Each number is 128 + 32 x the weight over its row's rms, rounded and kept within 0 to 255. Layers, rows and columns count from 0. Numbers have three digits each. The size before them is the row's rms in percent of the matrix's.

# gate: layer 4 MLP gate, 640x160, rms 0.0643, rows 613-639, columns 80-159
# up: layer 4 MLP up, 640x160, rms 0.0612, rows 613-639, columns 80-159
# down: layer 4 MLP down (transposed), 640x160, rms 0.0629, rows 613-639, columns 80-159
gate613 120:128147161111153161146175121082130156153051139119128125116154072089077165092139097092078132130107126081113128138114152087143129078146104154151173089174137090136095134154162093121161114096141157092122215168131066130152093090164127031150146107
up613 109:113112105081109063154140137117092152130156168136119187107100177157180146111124145106130143111131083122145099101142161124169129171149126159186205106143098147168115164127085156140173145137101070114064095175148100140163077126128017145114138121
down613 112:147171124145112121101013146120091082079169100128072159079125127075086067096126092138092161115185117115116143153078153149124120139162121091100119118137149165163135173133085149099157130147090123127137113122206176110201096088099101125101190142
gate614 105:140085127097121123115093118103125101105205071172123125126157072189072122097105133083111164099133090105139115147161144128121148149082128140080114146131105180103058088129129139114128156181140122105128109105131153184093167130090052185082135163
up614 108:179123100136143166126107120164092109150146106153134156182124136148113138140189118112135144128089074119141161154111123105119140131108074158092101135114117080174157064159132145118146119137131125197195185083068086103074082099130151052143134128
down614 108:131137101135112168170149131079122162144118128148064145153167109177080125182160138148114182110129185160141095186080154123083150188171196144167164109136153099147132124167146148120163120138075094141133144112077162082163174156097128103102159076
gate615 099:171131121150076145152111117133072134082128144140162115120150130145056117073179135114118091106155093156122137121119182124128056066106104150151101158194125150129170107104101166114068137146104108114142132141161148075154152100131109191128169112
up615 108:118098133156192163128142143139115092136104139128092067124071065170119084170142157157126181172132080160090128177171119180134120185170151136119177159112193089147126151128127100133141105128107160167108093124127132136166113201188124128181125191
down615 098:146077115119137152050113098127177058154050148126131177161123148106140131152088132138093132127072065160103098077158073096115137131143142171104090139151166132152091136129131099162192082065132195104074123111148070079101133209123135134138107138
gate616 102:096105068086076144183142093118128166094117144139178170117117121119076119105136143149106077085162131064144145140146150143148094084114124083145137093159082145139146112069145123120106124143098183108186104143129139124075111124175138178128125174
up616 095:133113126080155153154131116129082102086074134136165217153133151113093117136131116151119091096136102049145159088128150158125064090166161096129137160138148162130168141074150117108190126169155185146128203166180087128109112066168152174134139084
down616 101:159156067113144144138145082077108121111175134075120132102114086142107104183108157172149088059144182127115112105083121106104142131132109127103116165122136117108143113086109139075173144144119129199184137105116052045091043111081152113092128162
gate617 101:131155116099127062093197162163104129190203119157129133069218144124141133097109119103160139108153120098169127097121097117084112125148101064089095119114148143107109124139081112122161155124137129149099102095112119034165106096152106135122104125
up617 114:122152132104138157108091141090128110144173133154108098152138071109098180155170090170132110096169130141097155123065199171116082127109147113160176156182122132157163079133119143106118117179141079156101100162136092170163100131096139095078139115
down617 095:149077136242102152172088156141121103078129077108140154108161129192128153136134107077121124153105114076160098122177132093131123077100161144105084168101167133067074170140134135075147102112103142069125147105148140185169118124147115136067138150
gate618 095:172141110120156109094167120091153104122160137110121102153120095153107116100120081107147037070164095143115187106169160174176130125141160057178103148144167117135122118157115122125141143123097118103096151116156147066091147104140085142106131131
up618 099:223125163078124080098122110138170046156122121145095103151145165145131171144189131099085134141155190093052115102100107138104086146119073139127169126139093155142199119127059099163120067138086129118082110107180127154166145159149119098143181139
down618 099:097160198109174141105084172116124090111162071109075130086076157127124101132138123162114106188123151130067124110213128099071083106131040152163132118143139169119141117185146128138182162114044102101146087157163149083113164127143096117142114118
gate619 114:145159125106169150181110168187156109116114157099132170155150108120129165146149119103057150153151168140121093141167175118074091106175125049157063130126141122142132102174173164097160123090091120183116121127078132113106127102118107075135134131
up619 105:138101104132181092122116129135156163088103150203130118125152077205125092147148106155195123106090120122146188153135051145128165134164079138143193156089143124155109125143118136095140103072141117112119119117102193169107131118088094131107156106
down619 111:132100109099141158135084126108137103070144162149111158175154177131170138107188111140137147116088147078109183154146096161137176101154136103148139090167147111098116107182161143108155148094108105092173153159162126121143114187050089120173174167
gate620 105:138161153148142128131127090192105146106189096072115131130159171134153179076123108123189132154199093130118095152128137189125156082139131110139168090140143095157143140162169109117106118101140119137151127118147171133116146239128145136071097145
up620 102:151136094137086111144099078123124083095195076100092143084146124114101110078138142106108086086109096098091177114102144154142128081121145077123112131079154152178203142160158067125157095154171128112184115133100124193076145176144112148109091110
down620 095:150179178106163167081131142142108160120051139142133150149111144152091104151174113084149094128155144131087113110197172125173104138181052098088145083146156119105128141167153133154179147160196151112104133137091124156149080125137093118117098079
gate621 098:126156118135169119169112165105113159150118103076133091119132131163138071166075148117112153102121145131166124074084140167188114162148063095100129147138049125147138129213133120124124099079189120153130136119096159102105120196153073171080220092
up621 099:145142136138127124144125137113113108134142106114152162145140112073114117142160114128102140099125101137142091051053148126144129126198166097108090166184103121136187077103157174084163108118133150148140104056107214176115098237115055167087147105
down621 098:116142129090175126164124113117139121168156087089079125160099099156154155124058135152164170094114073188110182144106101135138188098109123103097159094117161165075143149097103081141130132109121087140134121073108130151079139174171111161088149097
gate622 102:101077101133108133095128084095162182137116174124134095130089119105129170131118188154091089105138123142080115112156057101198102178106161135192094066119152119106101161135142094096123072172121130141203124108141071128163132084139120142136140140
up622 101:089108145165096153102156098082070117190114154161095096154169129137140142135180128153122151143173109128110133101176171128184180072109163130083112104156171121136116115145126086102125152181133116140202123128062150110142190177138096089128194130
down622 103:151181155145138121060076127180129040124148101125115141151094105184185119155190143184139162133127170165169119128193112041095097109113115115133125144053136129074156133169116150073091208137118149149116159096177138114123131107128119191105123080
gate623 096:080130061114135175122116151154101066138141137138153149122122138138136139182163128113173094139110122090079134173090079142085123190125132138155102170151109171123097186121086145149126115133144130114138173156137096153128140124140187198175106149
up623 096:107179173118116184123089079185083150125121147082123174184142155209173166071113117165081109099106158083108201175113082103070111109131117120077122157091137109108134120098096122130138123139128147149153169106119142092124169134190161161132104106
down623 100:094165132182168079149109150129134144145134100145087151127150159160122160160115132144127070092147138131147174096115127096230161092138183151115042092129165137099087146051100115159157123122152122145115150111140100146099135165111070131117096125
gate624 100:118121110127159076123097144068141098099106148216107181067076083152147159127155152132141101113075053142163116109143116152129114150179091135112182186129144148131116113158140187098147148141120143165133147077124090104058103135135197159168155150
up624 099:116152137152109128136073186128167112157114139113064096184212117103171132113147185121116117196064157097140080153165076082122109080131122121085150129145159124130131136095179196143154137081113127144137084067138111106134097075106155079163171118
down624 104:125108082117198144143091124076131185165169143161097139203169169143120098115158137080092156111073141074151148129157074081176160142086132137149170100132097073074153125178178140165077138072079075139148137125157094180113117146082150110065155078
gate625 092:123133114144114168137118143149139154152080146080144124082121076126114137130154191085091156156057113156110127140187184149134169090133148145164142121115109141127142043120157113068132095216156144110124106153192152154077198159105159114173120120
up625 103:088130098175109147082181179069150133189043115073181106142154201149104162104121133119148104148145118182126121115155167085160119139128141072091158090145140076141155142127111107123056100123117106146098152148113123071066110122120111135121150131
down625 094:096151138069180123118128119127124089145056160141100125074113087118104096110148171120107121088074144123154131173097159093150096154100123065140097126172128174072084130130133118141209097110098059124181150155156118079134107112104119111139131135
gate626 110:064095153171102113191088138177199145152119109106128134105144142063115198099141134140127102062120155066153129075165143162146097165149115106143148116077181149133110168151163115138128123171176124139071185170118095153176158115150130076128062113
up626 099:109226144157106084153107148103111107125139112094100118106194117097131117094143119108062100096099149132136141066149124173098114148141109146096106152229101147126089086173138132091150138146125144117159143084064157132157173073104103101159140129
down626 098:077135162108147087183135103110125158117161112122095140147082138140113179133117139198168083091142146083079136106082155172124130146184100145155130218128192109154141144142172139116108115103081098122074114191183107146139118140092103151185095106
gate627 114:115118086192054123178113150133146147169104196153117108127138156076085122125135104144127153145127079168135132108200103090108186082204136134130130175107157181105122176088214047163069159111140090121157158125109112126080110149114155110176095117
up627 110:104205084110121082103193122111098115174105143096104152108153146121126127093145167095098124161147131086158178111216129091090103144108104076078213105185122170117141132105132137126132103072139183087103095147124150191105189150093156121139090114
down627 104:126146113153113075121082100192137127152154098135173141090190126126129167117169095110133154177150137159119158166166096159078145072125114150128125144130107145185152150143189052147235163146116146082138198151110144121133137101083122113174142145
gate628 103:177060182074124179136137149135159084112115160127129151111163180130158138175088083145173076106128149106124133152136121082159174135124144133160092153135096107141139157083106107156132145183128123138126124102120114116123160138125161180175114096
up628 099:118160152135120149128082104166151160094101079120139142204149078147119178106176144067105151169149136165104159123151084149114096131116117169152135142068112157110085115156108125147088111135170065072178113179111131175172105144137122078086162123
down628 099:072124123113076147126103074088086086052143145122098112152185080170137098153089160121144081142163167130091163096156116106158174138146163070111138122091158099173084144144116148144164075117077137142132095148124158175104160168133135107102147206
gate629 093:098128144201126153162144129135122157121081161126097150133192093162162119147110087093131179144095115176118170115143115088166081125086132176174178122108156176136137074072114124105152114090152082166121122118125153080173096107142099141142084146
up629 089:156135135176195191100146122153143161141072143175129089125123085116133152110125092117125093129082158102148117145110095104108098106116135151132143173152108157108151093154102143115163096163103133120082102127057149095108063119132154081108108145
down629 091:115109117120094098115077102138184146130158150164048132130139108123117139107126115122156100115121157065124106132154131117101138087101058114130198157152117148120118105192147165152172064089115109122167141146136094118170093121088120183144142173
gate630 106:154102168150115105129125199140086110120120070124121101147100081078170108174140092077098107081185183089122097127152074167123077110169124166108144116163158124112173117133149071059077163182157140114164082086112137098140081123106140110075173086
up630 105:114110144140141162147114063112055063103111095108136107163114110108138054133139164099159147183094129128145143112172170168117050171107083132131100116129109141138090167128144117167076120096084133146123158144151098142168095151082148137129168171
down630 105:123147149219129126092169042097095119128186072099119167156138106130140079130145144156079171176202105194142118166131132124119079195134151081136168160131153144129182100120125095157125072121163144164073149144106093106091171090114120098116149169
gate631 097:199144117106136131090183147145121118130122088134121108180095154151162059178194103130115129164125138163116162141156152120159140156173129113130085106172123114166163138160157147104099105154139038128127197093102090140146168110192131171122176144
up631 101:157165109156105100134081100186184145160081156129145148101136141174067147109111114146147163080180112057121122092176150155180092128112119090159119116123194170103152129104154117166162193081120091099098090130152176167161183087118180129128093118
down631 093:136081080111121115159179140123143171111156165169137124102120111176136084053135137069116171172158159147141137118141105140139109127099054123112066132145068172127121098117115105110107110125064113109104139088092125127072098093171155092147161142
gate632 103:098116104150111151110151164160174144163114070150159110134143156146128160133125161113135135110139172093095106114145101139079187112144110097152130072172090142068161165087194158082160162139129094173087124157145123159170130111134049082195120078
up632 104:077084213118146127181116109133126131127114168163110137149076091120162069156153122130133196183093105145083130128048128131105063098170119147125086115112113155075062141109144149105091189136135113139149106097158147080152077141115080145114086138
down632 106:082072084116107112099056070124095166122129216169091123162152135114111115169163119199136122152129184174109122085156118138105089135097168162159139174107128127122115055131133134105104068158111195121156154127114187089115100092143105115150123166
gate633 092:187109119151178066144130110083100123079105151167166122105151103126088127122115124105140098106137134083190165119134079109000132142148150084113121189130128152106101132085118170055108150174168073157142117109162100135122113130145153130158185104
up633 096:082146090138162153141123126160122102153143207177156178134126154160087177155085166109131069104071100180167166081108099089155058106167168131136129164094152165127063081147156116122093160157106139131125147121062200110122145158137118110131093112
down633 101:162119136154127163131160149133113126132077105164116089174086176142124123146121226153161099136074144146106072118111146152109076202098130177166076142168107135155136140144076162068156123200110094136069117083164194177118118117066137121165138163
gate634 092:136144073185148117102188173091092101127132155128093148142088162142128071199163117173131088136154118088183107149145119160166177152163165169100103105147163140133136135120090135154066133128157127163067148140102126132109135106144175086111113160
up634 097:123151143153103125099100117178181147175164188112193130121110141153121137122157218194109140133076155151112092111073164067138205088090117111167124130186128152118132127089136113120118092126106169154133058101117147150143101128119193110111105143
down634 100:121047128047131171119090086180119139124074114102155142188138111097157136107146079122125203128096138139107146145157162161107178137144063102159126183099108118126097137072142114095117105102152170137094095122157191134099127174156141117119178108
gate635 104:147231120094097090137172091131143078101155160178153127145103071122175089133165146184134123138072159110166196136072068153119129094116177140125112149137169169159119115097116162081160147131130123140142171152078126169149170119087143133068076153
up635 095:126119121113128125133052158156111144128139127129109105139059100125152136096097094127082091028179143142130121124125065152222131188123127148166139134167158096099077129136159089175120143158144165112130129196132225110090155134148174078146106147
down635 098:192115209120061122120164109145152188124099126108117146168098151150139139136158194167086147115160133168075127138136159111079120046066080126124126147178108084177147096122170108145107129148145115081066154162107124144178101144146163151192133111
gate636 109:091141137144103097163120185113095102162127148138138177132074074160109102098154182153127114143134057131096110128135131173173116107133165057069079106169163125057105157110156075086108177163130120108128128126110174125136117166132128108073078124
up636 108:173094068137160123134109088113172183100178166093111095132131158131120160115134132117122138114119153187105138119187100136070130136184104158196177099141095152106105154144167094152121107137136091134111120110079153115064119098169120142132189141
down636 107:122122078150099172139123147135176138138146167185142108125096104128125144114180088118092095120071151134145137058139128131116102168192070117186125129199144117146085129182183109105143132146128159165115121098097129081110127154140098118182200136
gate637 100:146132144123122219146099134198148150175173126114144127223134120170118181099148102085159150145125119135066118147123103155131138125200202126150171117169112106088138184083169162100100123184111098166152145078165139079116161136160107162110092078
up637 098:153126133129156172181113142119048133085134156119081124184122080126121108165148141154151115196103087073182186121078178102107154168100108130114095119133125059145130170161132133077158117182151140123127124101150108140111145095119135086134078060
down637 095:173151115203133174193156130146114103073114169091114111078147129087127100113209118151139145125166166094186122133114171076148175145088130091134115096131143098132132133183139170171136093135140165138134074156131139127139116128103140070092096122
gate638 099:159123118151164097130150125119164114108095111171078161187123090125145071123143163105133105106145166161083132163164125125123142114134176099057123182104133123124111126106062128053138120098119122161160105098162123145103135129095135115091095087
up638 101:124165085137114137162165118117111169152086107105155157151148058096115126141044144141108124083142142183135151059123202123146186121108124091122112104109124093125109065107089175135124156069138175126114074121122076161193169078147161143102144092
down638 101:121155138094133113159129155120144160173054115089172150096153157114110159115079138182149110166154113164110129137109129119129061143111145123135077140095093120134120099140092115226155184089136115117103117097133139103122087193150164113081134176
gate639 106:164100115166098178091143123121103154129102128140074080070105106122098094111167121160151193165055148149095138087103194160039094122098111161111113142085159122162142135139148178154127170116100048078131137145142168129169111133083114124089150124
up639 104:123121115113116138113085100107169121130147087106168078149198128127100132129085134089073129158123140156162104093099098113131112186141144068163118091135140139200080198078086108079141125161100145116081094148120096090093110118147178110142145132
down639 102:137215151145149122124149144097091111110122095167110157112087125143137140154161170161197114098137146118150128135088108178200126150133165187106139144125132087125155151089172167154132123132132115117081094122141181098121206132097139084157127199